python train.py --num_hidden_layers=16 --hidden_size=512 --num_attention_heads=8 --num_key_value_heads=8 --head_dim=64 --intermediate_size=1344 --vocab_size=50257 --hidden_act="swiglu" --norm="rmsnorm" --norm_place="pre" --norm_eps=1e-06 --positions="rope" --rope_theta=10000.0 --rope_fraction=1.0 --qk_norm=false --attn_scale=0.125 --bias="none" --tie_word_embeddings=false --parallel_block=false --init="uniform" --init_std_qkv=0.0267 --init_std_o=0.0267 --init_std_up=0.0267 --init_std_down=0.0 --optimizer="adamw" --learning_rate=0.000661 --beta1=0.9 --beta2=0.98 --weight_decay=0.27 --lr_head=0.0045 --max_grad_norm=0.5 --warmup_steps=361 --schedule="wsd" --decay_fraction=0.643 --decay_shape="linear" --final_lr_fraction=0.1 --batch_tokens=65536 --max_seq_len=1024 --doc_mask=true --train_tokens=604500000 --max_steps=9224 --dataset="wikipedia_en"
Each number is 50 + 15 x the weight over its row's rms, rounded and kept within 0 to 99. Layers, rows and columns count from 0. The size before them is the row's rms in percent of the matrix's.

# layer 13 attention output (transposed), 512x512, rms 0.0391, rows 449-503, columns 64-127
095:56 57 38 51 62 60 49 38 52 85 32 39 58 59 58 41 37 63 72 50 29 64 33 44 45 62 41 56 39 43 18 60 54 67 33 69 78 56 38 57 44 60 49 63 41 45 39 34 36 60 39 40 53 28 33 25 89 44 59 65 66 52 23 48
100:27 52 52 86 47 29 65 62 51 47 57 72 27 36 68 57 63 37 73 32 65 50 43 55 54 64 55 17 48 44 57 46 56 34 72 44 59 40 48 45 60 61 67 28 52 69 50 27 51 47 44 35 58 40 42 58 43 12 29 81 56 64 51 14
098:00 35 51 32 40 52 46 38 46 67 77 32 63 45 56 40 51 47 61 45 65 32 43 29 36 68 66 30 46 43 14 54 56 63 39 30 36 25 56 54 27 48 40 53 85 39 38 47 48 69 39 61 51 66 42 58 45 44 59 43 62 28 69 66
101:55 49 53 52 59 48 47 47 53 45 72 42 31 55 37 67 60 29 73 62 33 61 27 42 52 61 55 47 61 60 57 52 15 45 37 72 47 18 34 31 26 37 28 24 50 47 52 32 66 27 56 38 56 91 76 56 31 62 35 73 73 43 47 57
094:68 76 48 43 63 50 52 42 46 46 43 41 34 20 37 68 60 25 55 57 52 46 43 57 38 44 43 44 45 57 38 52 64 63 32 72 41 66 64 34 53 45 49 40 41 62 46 51 31 47 54 48 29 54 73 96 68 70 76 74 60 38 62 62
093:73 57 56 56 66 35 56 38 50 42 56 60 61 51 53 69 40 22 30 63 19 74 58 50 52 35 54 62 55 49 57 35 48 43 62 77 54 49 38 41 37 53 52 34 31 59 47 66 86 34 40 64 26 56 51 72 60 37 56 22 59 48 55 76
096:26 17 63 46 56 29 18 26 33 32 55 43 60 34 53 55 59 13 17 57 79 70 52 41 29 57 70 32 31 46 39 46 37 49 48 38 44 17 67 65 64 63 33 45 56 38 49 56 60 44 71 69 66 22 66 74 41 36 56 73 35 61 65 67
099:54 55 61 49 89 53 52 41 65 70 71 62 51 52 69 46 66 65 58 74 40 29 50 70 45 45 25 43 52 67 49 52 36 45 67 53 31 40 48 26 50 70 54 26 27 42 38 37 70 36 11 49 51 45 61 56 28 51 37 39 41 47 47 57
095:67 30 57 62 39 44 80 80 50 37 57 70 69 65 23 25 67 58 58 62 18 28 53 66 37 34 60 31 73 93 67 51 29 52 54 44 65 63 50 62 52 36 52 49 29 64 63 50 56 67 54 50 74 32 75 16 39 56 64 39 44 83 37 46
096:62 49 45 28 39 16 45 66 57 56 34 46 41 33 49 49 57 29 33 26 61 59 36 56 66 58 46 52 63 53 62 59 24 57 46 61 50 24 31 39 70 80 42 34 38 35 52 35 38 51 69 57 44 35 70 48 44 47 26 77 40 61 62 42
098:35 80 47 39 45 57 75 76 60 33 63 54 67 37 60 60 59 41 55 36 40 32 51 68 89 66 69 35 70 47 35 58 70 63 47 62 49 60 56 41 50 57 34 50 44 43 42 42 71 40 58 51 39 50 54 67 78 39 42 41 26 57 43 76
098:32 35 59 43 35 48 62 58 51 45 48 67 53 31 58 52 58 56 39 43 71 89 53 52 58 44 64 32 54 25 55 52 47 68 43 42 67 47 36 56 60 54 38 53 72 49 84 60 61 61 58 75 68 59 42 84 60 55 61 72 48 47 54 60
092:61 43 36 60 53 43 57 46 43 19 46 45 49 42 49 59 61 37 31 72 74 60 63 29 47 26 28 52 19 35 67 41 44 49 69 36 70 28 37 42 47 58 41 40 27 42 32 56 89 64 40 58 50 52 70 99 60 49 26 41 27 45 76 32
101:84 66 23 55 50 30 47 35 48 65 54 60 48 52 68 26 24 84 43 31 62 66 50 43 41 53 34 52 60 38 68 59 62 76 58 31 38 32 27 59 56 25 50 43 56 45 51 56 68 29 48 46 50 48 50 47 32 40 57 51 54 67 51 42
095:52 44 59 40 53 70 67 77 45 31 42 43 58 46 52 59 40 61 62 38 19 13 34 48 60 62 55 40 63 73 51 49 55 49 47 54 44 58 88 71 31 34 57 67 41 45 43 58 05 50 64 54 66 39 45 68 51 53 53 40 47 53 78 12
102:72 57 58 32 53 65 40 58 33 52 51 55 58 66 58 59 33 69 77 47 43 64 75 57 27 47 42 47 46 48 67 31 21 30 85 42 40 63 59 67 36 42 41 41 43 46 53 73 83 58 52 50 51 56 65 35 27 70 61 37 66 29 53 35
098:24 63 24 37 58 28 60 78 37 57 33 67 64 39 60 53 33 30 33 52 68 55 61 48 48 56 63 51 49 52 54 50 59 60 50 50 35 53 66 35 35 34 26 50 43 28 42 40 65 46 38 53 38 36 52 65 47 42 45 44 05 69 94 57
096:70 23 73 92 42 34 45 55 67 49 56 50 30 20 31 63 57 45 20 51 59 79 46 52 57 49 54 62 30 40 68 63 64 42 54 74 62 41 42 60 49 68 43 65 34 74 47 86 39 51 40 63 42 40 46 46 60 44 37 58 27 40 47 40
089:38 32 61 56 29 38 44 80 71 33 54 43 44 50 19 68 63 58 25 50 43 58 36 44 76 86 65 58 41 69 64 59 35 27 60 54 38 43 53 30 39 54 78 52 51 20 32 50 56 46 54 64 57 66 51 53 48 36 39 50 43 57 54 37
100:76 63 43 58 69 27 53 61 36 55 23 50 38 48 83 29 57 47 47 61 64 37 72 63 49 37 36 45 60 48 52 40 48 49 56 56 39 70 40 29 80 60 65 22 51 41 35 50 51 35 35 41 35 22 65 76 52 35 35 53 22 51 30 81
091:44 60 30 43 41 31 29 47 56 61 40 52 51 40 70 70 46 45 50 28 79 68 49 80 59 58 52 49 54 35 18 67 69 38 50 59 48 63 37 55 69 64 43 37 78 61 56 26 14 54 42 49 26 28 35 74 68 29 41 34 48 51 39 54
098:51 64 33 49 61 34 55 73 42 81 82 43 39 52 41 74 41 62 62 66 30 54 68 66 59 45 70 59 31 50 63 37 44 64 44 44 18 58 49 61 32 73 54 43 48 59 35 58 50 60 44 56 22 47 48 11 52 61 26 43 30 82 79 16
092:87 82 47 75 58 31 58 77 31 57 66 49 34 43 29 57 59 38 25 41 42 57 68 52 37 44 46 68 37 49 30 45 64 49 17 59 75 42 43 54 57 76 65 47 43 63 47 45 32 42 38 68 50 15 64 56 54 42 31 41 21 60 63 26
098:34 50 32 42 62 64 35 41 63 70 42 72 49 52 48 50 47 37 38 46 28 61 75 58 54 25 49 32 51 39 68 52 88 60 50 69 32 60 63 89 64 51 46 57 57 19 66 50 51 40 46 54 38 32 78 37 39 55 94 50 57 62 44 62
099:84 72 34 53 45 36 46 56 54 79 68 33 23 51 45 31 54 82 61 38 30 44 24 53 60 78 31 27 44 37 47 56 48 48 69 50 19 36 55 43 53 42 57 41 59 28 40 51 83 44 45 49 28 63 57 66 34 58 58 59 51 54 67 57
100:27 75 48 33 67 50 28 45 57 46 47 66 52 53 56 69 68 63 51 46 56 38 59 48 62 32 56 64 41 53 43 44 43 38 63 46 31 70 41 60 59 39 48 44 75 69 45 58 53 51 55 61 33 75 52 48 54 40 45 58 49 70 61 52
097:34 21 61 41 42 63 56 34 52 40 48 35 64 82 55 44 66 19 47 40 21 72 36 43 62 46 49 62 47 49 50 53 45 47 41 54 56 40 59 61 42 30 31 66 47 32 46 59 43 39 52 73 56 46 42 01 54 67 53 34 55 63 45 62
096:61 36 76 42 70 40 32 46 55 51 56 43 16 50 30 53 66 38 52 46 51 40 41 26 22 35 54 46 28 55 49 32 68 24 69 66 38 21 43 63 51 58 30 45 28 53 51 45 48 28 48 76 55 38 59 90 53 52 58 46 58 44 33 59
091:32 33 32 41 39 30 52 65 62 44 57 46 71 66 58 52 42 44 56 45 52 50 89 28 30 41 56 72 50 72 81 41 55 50 39 43 52 57 74 62 34 44 46 78 75 32 62 39 47 66 58 49 33 16 51 18 40 58 69 62 35 48 10 70
100:51 35 75 56 45 48 46 32 62 57 36 58 39 61 61 38 55 55 44 42 54 49 18 39 76 45 41 42 64 47 45 38 46 39 43 48 63 51 32 36 26 31 45 61 44 70 33 40 36 46 33 39 36 68 54 47 49 67 64 55 59 48 45 53
090:54 44 22 34 68 34 42 29 52 54 20 63 61 72 65 41 64 31 33 55 46 74 39 84 62 38 57 64 60 48 51 49 30 60 60 42 49 41 35 38 40 72 39 37 57 46 42 43 59 45 56 53 76 49 50 59 31 45 45 46 56 71 83 43
091:89 51 53 49 58 29 48 43 49 46 42 37 35 35 46 50 59 28 49 48 48 45 29 49 51 70 52 31 32 23 57 52 46 69 61 42 38 33 69 25 50 39 62 31 57 53 41 34 28 47 55 83 59 43 57 96 60 35 47 39 43 75 53 36
093:51 28 47 44 34 35 68 44 72 17 47 24 44 50 51 58 76 38 40 46 23 59 69 43 68 39 46 66 55 72 85 46 41 53 25 31 49 44 42 46 44 15 27 84 63 61 64 35 47 59 69 52 51 77 47 56 52 49 75 78 81 48 33 75
101:66 58 44 62 55 45 45 63 56 45 66 35 61 47 47 53 39 51 71 49 49 38 49 53 39 63 69 60 50 46 42 33 64 45 47 12 33 61 61 42 46 51 73 28 17 56 26 23 55 84 66 29 55 31 51 78 65 43 53 45 40 77 59 33
097:16 33 44 26 34 48 44 43 77 41 55 43 43 42 49 41 53 74 40 49 48 52 51 40 46 61 27 62 54 64 25 47 51 38 43 67 22 49 42 30 49 59 50 38 66 39 51 34 80 52 45 37 56 43 34 36 54 54 54 67 71 76 33 72
098:73 61 47 62 35 43 85 49 34 53 49 60 48 38 59 45 32 54 51 56 49 45 46 61 90 43 36 65 66 58 86 37 52 45 42 55 52 88 64 64 35 54 67 58 46 43 58 21 51 49 57 65 60 36 58 20 73 52 67 54 44 39 43 40
103:31 38 60 63 42 53 65 68 43 19 26 35 52 61 18 29 37 55 23 27 45 62 55 50 43 51 28 54 41 63 57 45 36 40 33 51 54 51 36 52 50 49 29 54 58 22 54 43 45 43 57 47 58 51 50 56 40 48 52 74 45 58 58 14
102:67 46 28 53 68 71 73 60 64 56 49 70 70 40 55 43 64 42 37 68 37 51 49 65 43 40 33 42 79 58 60 52 14 66 72 82 50 54 76 29 06 31 42 55 41 45 27 73 46 14 30 50 58 59 38 27 42 70 31 52 51 53 55 58
099:54 60 36 40 80 37 55 64 44 53 41 40 27 49 64 55 43 36 73 57 26 61 47 50 49 34 57 42 43 60 80 50 78 45 70 63 42 81 45 25 43 64 75 26 53 67 33 21 46 63 58 54 37 30 56 95 45 58 37 57 75 39 44 49
105:56 53 48 57 53 79 69 62 57 49 45 53 52 38 47 44 49 67 45 54 67 29 44 61 47 74 35 43 51 62 63 54 75 60 26 54 78 53 52 60 46 58 66 34 21 55 49 47 46 70 24 51 46 65 43 48 49 62 44 67 30 24 31 40
096:62 87 49 65 76 56 52 73 18 59 39 26 28 35 60 35 42 27 46 44 50 39 45 43 27 63 24 39 35 35 28 60 50 51 35 62 10 72 55 50 65 51 34 56 40 65 55 29 55 45 76 45 19 48 80 84 56 67 56 65 59 41 48 53
099:27 44 39 63 56 68 91 37 41 55 64 68 62 76 36 37 38 64 48 53 51 80 32 73 67 48 34 66 47 30 59 77 58 76 57 68 29 54 52 63 66 56 46 79 52 40 45 80 69 51 45 63 44 61 48 30 71 50 52 43 45 30 60 80
092:51 75 33 45 38 44 55 49 42 78 34 63 54 64 39 60 40 53 53 75 78 73 65 59 65 58 50 44 68 65 49 51 79 34 09 47 71 65 53 46 52 47 36 63 56 65 54 87 50 56 34 39 63 63 46 00 65 64 60 63 61 39 23 67
097:71 81 49 33 59 18 36 78 61 65 49 53 34 60 26 68 46 21 45 32 57 56 67 39 19 50 64 68 37 41 44 39 49 34 62 36 42 26 64 54 64 04 55 43 43 67 76 44 73 45 43 60 37 51 49 98 44 32 64 55 46 38 62 58
094:68 23 47 54 46 63 78 63 33 59 43 49 76 54 35 30 41 43 44 52 74 50 32 49 74 40 65 48 28 64 44 54 74 76 29 80 54 61 62 71 34 51 30 89 50 56 62 84 45 69 36 69 61 36 41 30 62 44 79 64 36 30 51 44
096:83 65 56 51 62 41 58 35 66 53 29 67 59 41 41 36 45 51 84 56 43 30 55 50 39 40 57 32 46 49 51 31 50 45 50 42 47 37 24 35 35 29 55 29 52 66 66 57 40 44 67 55 57 37 45 75 44 48 28 25 64 69 70 17
089:42 40 43 61 34 60 82 56 56 63 41 80 58 65 83 65 43 53 49 48 56 36 47 54 42 57 52 56 67 45 42 30 19 45 75 25 37 67 78 32 60 54 51 57 63 52 64 51 92 60 47 71 43 71 64 34 41 62 99 47 54 51 49 71
096:45 71 49 45 46 54 44 89 48 69 69 42 59 25 80 17 32 35 45 53 63 49 54 52 52 19 50 56 56 44 44 73 60 78 44 49 13 49 47 42 55 73 59 44 59 62 36 35 48 65 56 48 25 28 54 48 56 54 43 67 56 66 52 64
099:48 66 36 43 46 68 56 66 38 54 49 46 65 51 27 51 61 38 57 57 59 59 61 48 58 34 72 46 50 58 70 38 42 29 45 60 56 40 52 63 50 27 38 65 34 56 69 48 55 74 53 43 40 45 35 47 36 65 63 64 62 43 32 77
100:17 40 55 72 59 64 61 64 51 55 67 65 53 47 70 62 51 68 47 73 58 33 45 53 75 43 54 64 42 31 61 56 53 75 20 76 57 73 17 55 42 66 75 35 30 65 41 46 46 39 50 62 46 11 63 42 68 42 30 37 56 58 58 60
100:61 53 49 49 35 43 31 42 59 53 65 52 41 55 30 28 61 72 50 66 33 33 55 55 36 61 41 31 54 48 25 44 56 67 46 21 62 52 44 56 48 36 56 38 71 61 53 60 32 55 50 57 49 67 50 79 74 61 45 67 47 49 37 29
101:60 43 30 67 70 40 81 68 49 28 44 38 53 59 85 65 55 49 58 51 35 26 39 54 60 43 59 49 52 18 52 56 46 48 39 62 44 69 47 67 71 57 55 77 52 47 38 80 47 32 44 66 31 63 53 54 69 21 54 23 41 42 66 56
100:67 66 57 39 43 47 62 51 32 54 38 74 48 29 26 45 36 42 46 37 43 50 61 32 29 35 59 46 59 51 35 44 60 61 48 61 66 55 65 42 26 44 44 34 62 64 74 70 15 47 47 73 54 21 57 64 48 51 61 34 60 63 35 31
100:54 55 48 41 45 41 50 41 37 82 33 38 61 52 92 77 57 71 74 48 55 35 55 40 57 56 57 49 79 71 35 41 50 57 32 37 45 23 23 55 51 55 31 38 65 63 56 74 48 47 57 41 72 36 62 35 75 45 42 66 55 81 67 36
094:50 39 48 24 30 58 61 74 70 44 42 62 54 68 49 56 40 48 36 42 58 29 65 55 67 38 73 45 41 29 61 30 24 39 50 53 51 34 36 34 25 64 52 66 67 47 59 65 58 44 40 52 57 42 60 78 39 70 45 22 51 49 59 73
# layer 13 attention value, 512x512, rms 0.038, rows 450-503, columns 64-127
100:39 34 45 22 59 57 41 39 52 45 39 50 76 52 48 56 31 44 49 56 46 32 44 40 49 45 28 53 57 66 63 48 68 64 38 44 39 49 24 40 33 76 39 59 57 42 52 49 60 52 64 34 61 36 54 26 27 79 30 39 35 34 49 64
095:54 52 66 70 46 56 53 30 68 40 48 54 28 52 56 39 45 85 53 46 22 46 48 71 58 33 47 44 50 54 58 52 46 66 61 69 79 70 58 35 42 48 40 53 13 63 60 50 48 31 41 57 19 54 46 41 43 66 53 47 63 55 31 29
097:57 72 46 34 77 65 53 40 37 75 06 50 37 52 53 20 21 33 39 14 47 64 65 27 66 18 34 56 80 31 62 58 52 51 80 34 66 45 55 60 26 55 48 77 34 57 44 43 58 74 51 74 52 50 49 65 56 41 45 44 24 52 47 39
091:28 54 59 61 43 73 51 44 52 65 58 45 57 58 53 57 31 59 14 65 70 55 42 42 68 38 55 71 60 25 60 45 41 72 70 44 74 49 66 54 51 45 45 67 58 24 38 32 48 71 37 77 58 68 34 73 48 66 62 37 21 53 36 40
084:65 70 58 48 37 67 33 52 28 41 26 55 23 33 40 60 41 52 73 46 67 37 51 16 53 56 44 60 46 42 41 47 51 54 38 43 53 41 56 62 59 62 47 38 46 39 64 45 57 55 70 37 47 29 41 61 33 60 39 67 34 46 40 14
093:72 48 40 61 60 66 86 39 86 40 58 44 76 42 41 50 50 63 64 69 64 29 73 66 76 45 34 62 75 48 71 39 51 63 47 33 45 50 26 64 49 65 50 41 34 53 32 65 56 25 51 44 58 49 24 48 60 62 43 56 60 29 47 22
096:57 56 35 35 33 35 43 58 66 41 35 34 60 70 54 67 49 56 53 10 70 50 52 30 34 54 67 70 62 56 48 73 89 70 60 37 49 63 03 72 43 56 24 67 64 46 21 42 35 43 48 72 43 47 47 23 64 40 64 65 55 64 51 43
095:20 41 28 32 61 46 41 50 76 45 44 36 69 50 49 82 47 40 54 52 55 81 60 42 40 62 57 78 45 47 43 69 83 47 09 49 50 76 30 66 47 34 57 60 66 54 56 61 56 71 51 52 49 63 69 50 57 50 38 57 44 64 50 52
096:60 38 76 53 82 98 43 10 46 43 33 57 75 65 60 58 27 53 52 68 75 51 42 38 38 54 56 87 34 59 53 46 35 45 77 45 37 60 52 40 42 59 28 50 31 55 32 47 49 58 66 46 60 57 22 30 65 65 45 41 24 25 44 51
097:39 68 49 64 61 49 24 44 37 48 41 61 49 90 64 50 57 40 66 61 35 57 49 50 32 66 40 71 40 32 41 34 35 52 54 42 32 44 38 63 57 47 67 42 50 63 49 31 25 76 30 52 54 29 63 55 35 26 63 50 40 81 65 34
097:66 42 67 56 39 56 50 71 39 35 51 46 42 59 39 65 38 38 63 79 40 39 45 54 32 65 44 58 27 33 52 31 68 35 68 62 49 50 59 32 52 73 78 64 60 60 40 38 52 27 42 30 30 48 41 50 33 44 54 47 50 28 31 56
087:73 78 43 53 52 48 47 63 34 52 61 60 87 69 58 26 37 35 52 50 57 32 42 71 51 47 56 42 57 57 47 48 46 58 40 60 41 52 52 70 32 67 77 60 70 45 69 39 37 32 81 22 64 50 33 53 38 46 44 72 75 25 26 62
099:57 57 48 81 52 70 50 53 60 52 77 33 60 37 70 28 57 43 39 39 34 42 56 24 55 52 67 45 35 41 36 53 38 30 35 87 28 55 68 36 53 41 47 56 38 40 62 54 57 57 68 41 50 36 55 71 41 56 60 46 99 43 35 67
096:46 47 63 22 50 42 28 26 57 46 56 43 52 44 48 76 32 75 39 44 65 53 60 54 24 50 41 56 56 48 58 36 45 52 40 59 54 58 43 41 57 48 45 62 76 45 53 45 43 63 21 45 55 77 74 35 78 59 42 55 43 36 35 47
102:69 55 56 61 55 39 57 47 49 73 65 18 36 54 61 22 68 34 51 37 49 57 42 40 70 43 48 32 66 33 37 67 76 47 13 59 44 34 72 36 56 41 90 82 67 49 50 59 45 38 50 46 29 52 62 85 68 47 41 80 85 45 34 53
094:68 56 58 65 50 47 48 23 40 39 52 61 47 73 60 59 71 27 74 26 57 46 31 39 76 77 42 43 48 50 48 56 45 68 50 57 53 41 43 74 45 85 70 39 48 56 56 56 61 47 27 31 61 56 43 28 46 34 20 49 47 71 35 41
096:89 58 35 57 60 68 59 73 30 68 54 68 50 35 60 35 39 48 55 85 49 28 50 27 52 29 47 32 54 59 17 69 48 53 69 36 71 58 57 36 45 42 42 47 73 30 76 34 65 54 64 52 63 41 54 39 43 55 50 47 52 34 56 42
085:72 71 37 40 75 51 41 28 39 63 36 58 37 63 71 28 27 27 37 61 52 45 63 22 37 35 64 30 57 50 31 50 42 77 52 41 58 67 68 67 50 50 31 44 67 72 79 59 68 49 58 55 48 30 25 00 66 35 30 66 68 64 48 62
093:55 48 43 68 54 42 42 28 75 26 65 58 73 61 38 95 76 42 66 92 68 48 57 28 69 78 43 64 48 36 52 63 61 64 43 39 12 46 20 38 51 71 35 46 34 50 32 31 43 55 92 48 37 34 44 34 52 59 43 37 51 63 58 49
091:54 34 85 53 67 50 57 18 76 41 53 41 44 70 38 53 56 75 55 99 56 23 59 25 46 55 39 47 44 65 56 27 57 52 97 56 40 19 72 36 44 66 35 27 22 45 47 37 53 42 39 32 46 50 27 09 42 77 39 48 38 50 48 58
098:57 19 67 36 34 56 55 89 40 50 43 46 48 41 51 26 56 78 32 19 49 56 30 14 44 63 63 44 38 75 36 49 65 33 65 82 72 36 62 47 65 51 56 36 59 49 62 29 40 68 42 59 47 66 42 46 52 57 68 42 71 32 28 81
083:81 20 43 34 51 55 48 29 67 40 40 53 51 54 62 72 32 45 46 70 84 56 44 22 32 54 50 48 59 70 53 46 55 64 81 45 26 65 52 35 52 52 12 51 59 26 32 40 65 68 77 52 51 77 24 20 46 73 58 52 49 28 41 52
097:37 48 49 27 49 59 57 65 62 64 50 62 63 26 38 53 44 72 91 56 56 25 30 36 41 59 45 72 65 57 27 80 22 62 52 53 59 43 20 36 62 34 50 53 48 95 42 54 44 33 45 60 35 72 35 46 71 48 47 57 65 47 60 20
096:61 48 44 52 81 71 49 35 30 44 59 63 52 72 61 47 68 50 19 28 34 47 54 48 27 37 86 64 51 34 42 60 64 67 57 65 62 56 19 52 53 26 36 63 32 53 52 40 33 55 56 64 67 55 71 69 52 44 52 60 59 26 29 76
101:38 00 34 39 20 47 53 37 45 49 57 57 51 44 44 20 50 39 81 76 42 58 29 53 22 45 47 40 59 51 58 55 44 39 51 31 55 27 50 37 28 66 51 66 21 50 63 47 57 44 49 44 72 22 18 37 71 76 58 37 60 48 44 63
090:47 61 63 50 55 40 33 61 60 61 39 53 35 43 44 35 37 66 60 00 37 43 65 34 55 34 67 59 66 51 66 35 73 38 47 45 58 74 49 48 57 45 76 34 30 76 51 60 51 62 43 49 49 69 62 66 46 45 48 57 36 47 59 21
094:57 51 47 20 33 54 70 29 46 57 56 73 67 52 56 60 45 48 42 60 77 47 71 46 45 49 68 63 69 63 58 60 28 71 46 21 63 72 21 57 44 52 63 66 63 68 29 60 41 55 45 48 40 76 28 36 57 57 59 50 46 30 50 39
088:19 47 53 38 55 55 63 59 72 58 59 61 63 68 43 47 99 46 55 14 35 53 25 94 72 73 46 39 51 55 46 52 54 38 34 40 52 58 49 43 56 43 56 52 31 75 51 79 70 35 39 39 43 63 55 41 52 50 47 50 83 67 86 33
100:00 56 21 39 49 50 45 51 42 60 42 50 55 69 61 56 46 50 63 52 34 60 46 70 23 43 48 71 30 47 55 58 69 67 83 54 48 32 82 46 50 44 26 53 43 49 59 67 64 67 65 63 53 25 64 20 27 32 64 46 44 60 55 65
090:31 68 56 39 33 52 58 30 60 42 72 30 69 55 58 54 42 36 79 27 63 47 59 55 64 41 34 59 61 61 54 49 46 52 54 49 37 36 43 70 65 62 56 44 25 67 33 60 39 41 55 61 32 51 43 55 48 61 48 60 37 41 08 35
090:51 53 34 58 66 57 43 40 37 42 47 48 72 50 54 88 62 74 38 69 69 29 55 47 52 54 54 69 37 54 55 45 51 45 51 46 68 65 19 55 59 71 41 51 37 67 22 52 32 73 51 47 58 40 36 62 49 68 49 46 31 15 61 67
093:01 46 43 53 66 53 49 98 40 60 74 91 46 35 53 38 46 45 61 56 38 54 37 72 55 66 62 33 23 43 13 57 78 43 44 69 71 42 80 31 56 42 69 62 62 71 52 70 52 42 33 44 53 68 58 58 51 43 57 28 56 40 58 00
097:65 34 53 14 25 51 42 47 68 61 46 53 67 72 28 76 47 44 49 43 50 64 61 35 42 60 41 62 48 52 64 36 58 70 50 58 59 54 41 51 41 60 33 64 83 43 44 71 29 52 34 50 39 60 46 20 38 55 42 47 44 45 57 69
096:20 44 49 34 63 71 62 55 48 55 56 37 35 63 40 55 46 29 42 48 46 50 50 99 51 46 65 50 49 40 70 49 37 71 80 17 69 51 74 49 54 62 45 47 51 55 59 57 45 31 35 49 33 62 45 51 32 65 48 23 60 33 44 33
094:24 45 53 48 67 39 29 93 65 70 47 40 56 45 67 56 62 30 45 57 45 68 40 60 36 80 60 26 34 71 22 48 59 52 42 47 46 54 74 51 67 69 47 51 59 51 66 72 53 74 29 47 44 62 45 89 46 51 43 51 49 78 59 29
099:60 55 34 36 39 59 37 60 44 52 59 76 69 56 59 86 43 23 60 72 54 44 57 44 31 48 78 51 36 51 38 81 41 57 58 22 32 46 45 57 60 52 77 39 45 50 51 53 86 69 60 42 57 58 47 27 47 52 44 53 55 30 52 58
100:33 71 71 59 49 30 60 27 65 48 22 37 54 55 54 54 43 54 50 33 64 54 24 18 40 55 48 59 50 47 38 72 79 24 56 22 72 74 52 67 64 42 49 59 46 53 70 33 69 73 63 53 55 20 77 52 40 62 63 42 47 59 38 37
094:25 30 62 38 37 29 34 38 44 41 51 45 72 41 60 68 37 70 38 62 77 17 75 57 43 76 51 52 63 22 49 63 40 57 38 40 54 44 47 36 55 67 52 93 37 52 22 45 22 55 57 52 72 54 55 76 65 83 50 65 42 59 25 36
103:29 46 48 46 46 65 48 47 44 35 56 57 48 90 70 70 46 41 39 54 52 60 49 21 25 49 69 66 48 50 46 41 63 26 48 52 07 48 52 38 57 44 54 41 75 43 53 50 57 57 76 42 63 48 31 29 61 48 58 17 40 59 51 73
092:82 16 57 55 22 47 56 35 58 43 56 65 38 65 42 76 50 57 38 72 99 54 67 60 63 33 44 67 60 38 36 36 47 82 84 72 64 35 32 32 39 67 60 42 37 31 34 29 40 69 30 56 43 56 20 64 35 60 53 18 48 35 27 53
095:42 70 39 49 57 31 27 75 49 46 51 50 59 62 83 36 63 37 48 33 11 60 64 41 54 61 27 69 52 62 59 65 43 21 37 41 83 42 66 50 43 49 42 31 44 53 67 61 48 41 66 61 56 42 69 33 15 35 18 59 46 75 46 33
090:32 40 36 50 41 49 66 72 45 52 43 42 48 45 64 18 70 40 48 29 07 62 46 38 43 46 69 44 30 39 60 82 24 72 56 45 32 67 50 43 61 50 48 46 41 59 47 51 50 61 50 52 58 40 66 73 26 29 33 48 67 57 67 38
094:68 35 35 48 51 75 52 39 56 39 52 61 65 37 50 29 44 56 32 62 08 55 29 38 71 13 15 34 57 55 53 50 67 49 55 71 52 49 55 66 45 82 58 56 75 40 62 59 60 44 59 42 61 64 48 65 50 59 47 27 60 51 54 36
094:59 72 35 75 47 39 41 30 87 56 65 49 37 48 70 44 51 58 51 25 20 56 65 40 39 62 44 63 39 40 57 58 43 17 49 50 61 31 58 27 64 35 65 35 46 70 43 43 66 48 69 41 50 34 81 44 44 33 27 56 54 57 39 38
093:52 41 62 76 16 42 46 41 38 58 61 32 44 73 56 75 61 70 37 36 68 46 42 49 52 47 21 54 45 40 34 60 64 50 47 61 47 33 52 53 53 65 66 99 58 44 60 52 54 54 36 24 43 41 69 33 53 43 41 59 40 38 35 77
091:39 52 53 18 57 53 40 65 67 54 49 45 17 48 28 40 68 17 67 59 27 74 48 65 67 40 45 47 34 58 54 74 58 61 30 52 58 38 39 66 35 78 54 43 48 57 52 57 41 39 41 47 26 49 48 69 60 44 22 41 53 60 61 33
094:41 29 67 42 85 35 42 26 60 18 53 43 43 48 49 64 45 68 46 40 52 44 71 53 34 99 28 58 53 57 46 38 54 39 48 46 50 71 16 47 51 60 49 73 34 41 43 36 36 38 37 48 57 53 32 41 58 64 29 35 52 39 28 63
100:27 35 47 51 60 44 39 60 38 53 30 54 41 76 45 40 36 47 41 29 15 72 48 51 65 51 19 56 66 55 50 73 74 59 57 63 41 65 71 36 27 67 74 76 63 43 64 47 61 46 41 39 33 67 59 54 58 16 34 41 35 67 48 35
097:64 72 59 40 94 61 31 36 50 54 38 56 61 71 60 51 54 45 53 52 58 71 58 62 46 59 71 58 41 72 46 26 34 64 66 15 46 60 68 56 43 59 48 44 54 17 54 50 36 47 27 27 50 69 26 32 31 54 71 69 35 67 65 69
096:45 45 48 56 31 42 45 83 32 54 84 66 90 67 39 65 53 48 48 69 74 63 23 54 59 32 56 42 33 34 75 40 53 48 30 62 39 60 57 53 48 50 65 37 60 21 62 43 83 52 40 41 69 39 58 26 41 57 66 22 63 27 64 89
096:51 58 58 54 45 40 45 47 27 69 57 62 51 61 36 69 54 59 52 58 50 45 67 60 49 83 54 58 41 61 31 60 50 30 15 45 55 41 31 42 43 42 44 50 44 65 61 34 54 64 83 44 64 19 43 44 38 60 45 46 48 62 53 46
100:64 28 49 71 31 42 46 43 57 54 77 32 46 44 76 61 58 47 39 51 77 61 68 60 47 53 55 31 15 46 58 60 36 60 33 22 59 63 37 87 72 43 47 77 28 51 39 33 68 59 52 30 28 55 41 62 50 50 63 75 36 61 38 51
099:56 31 51 42 38 49 47 72 52 33 65 52 56 39 43 79 62 48 49 29 54 65 60 55 60 58 29 33 30 30 52 29 64 63 46 63 34 52 66 63 44 67 69 76 23 29 36 52 31 31 42 58 60 48 50 39 40 47 45 42 41 56 44 68
095:40 48 64 79 69 61 31 15 31 48 64 49 22 98 44 19 63 69 56 33 31 53 42 36 63 50 40 59 55 32 53 41 38 29 52 64 51 32 74 47 67 55 70 57 33 71 42 41 41 45 78 28 44 51 51 25 74 31 53 49 58 44 13 32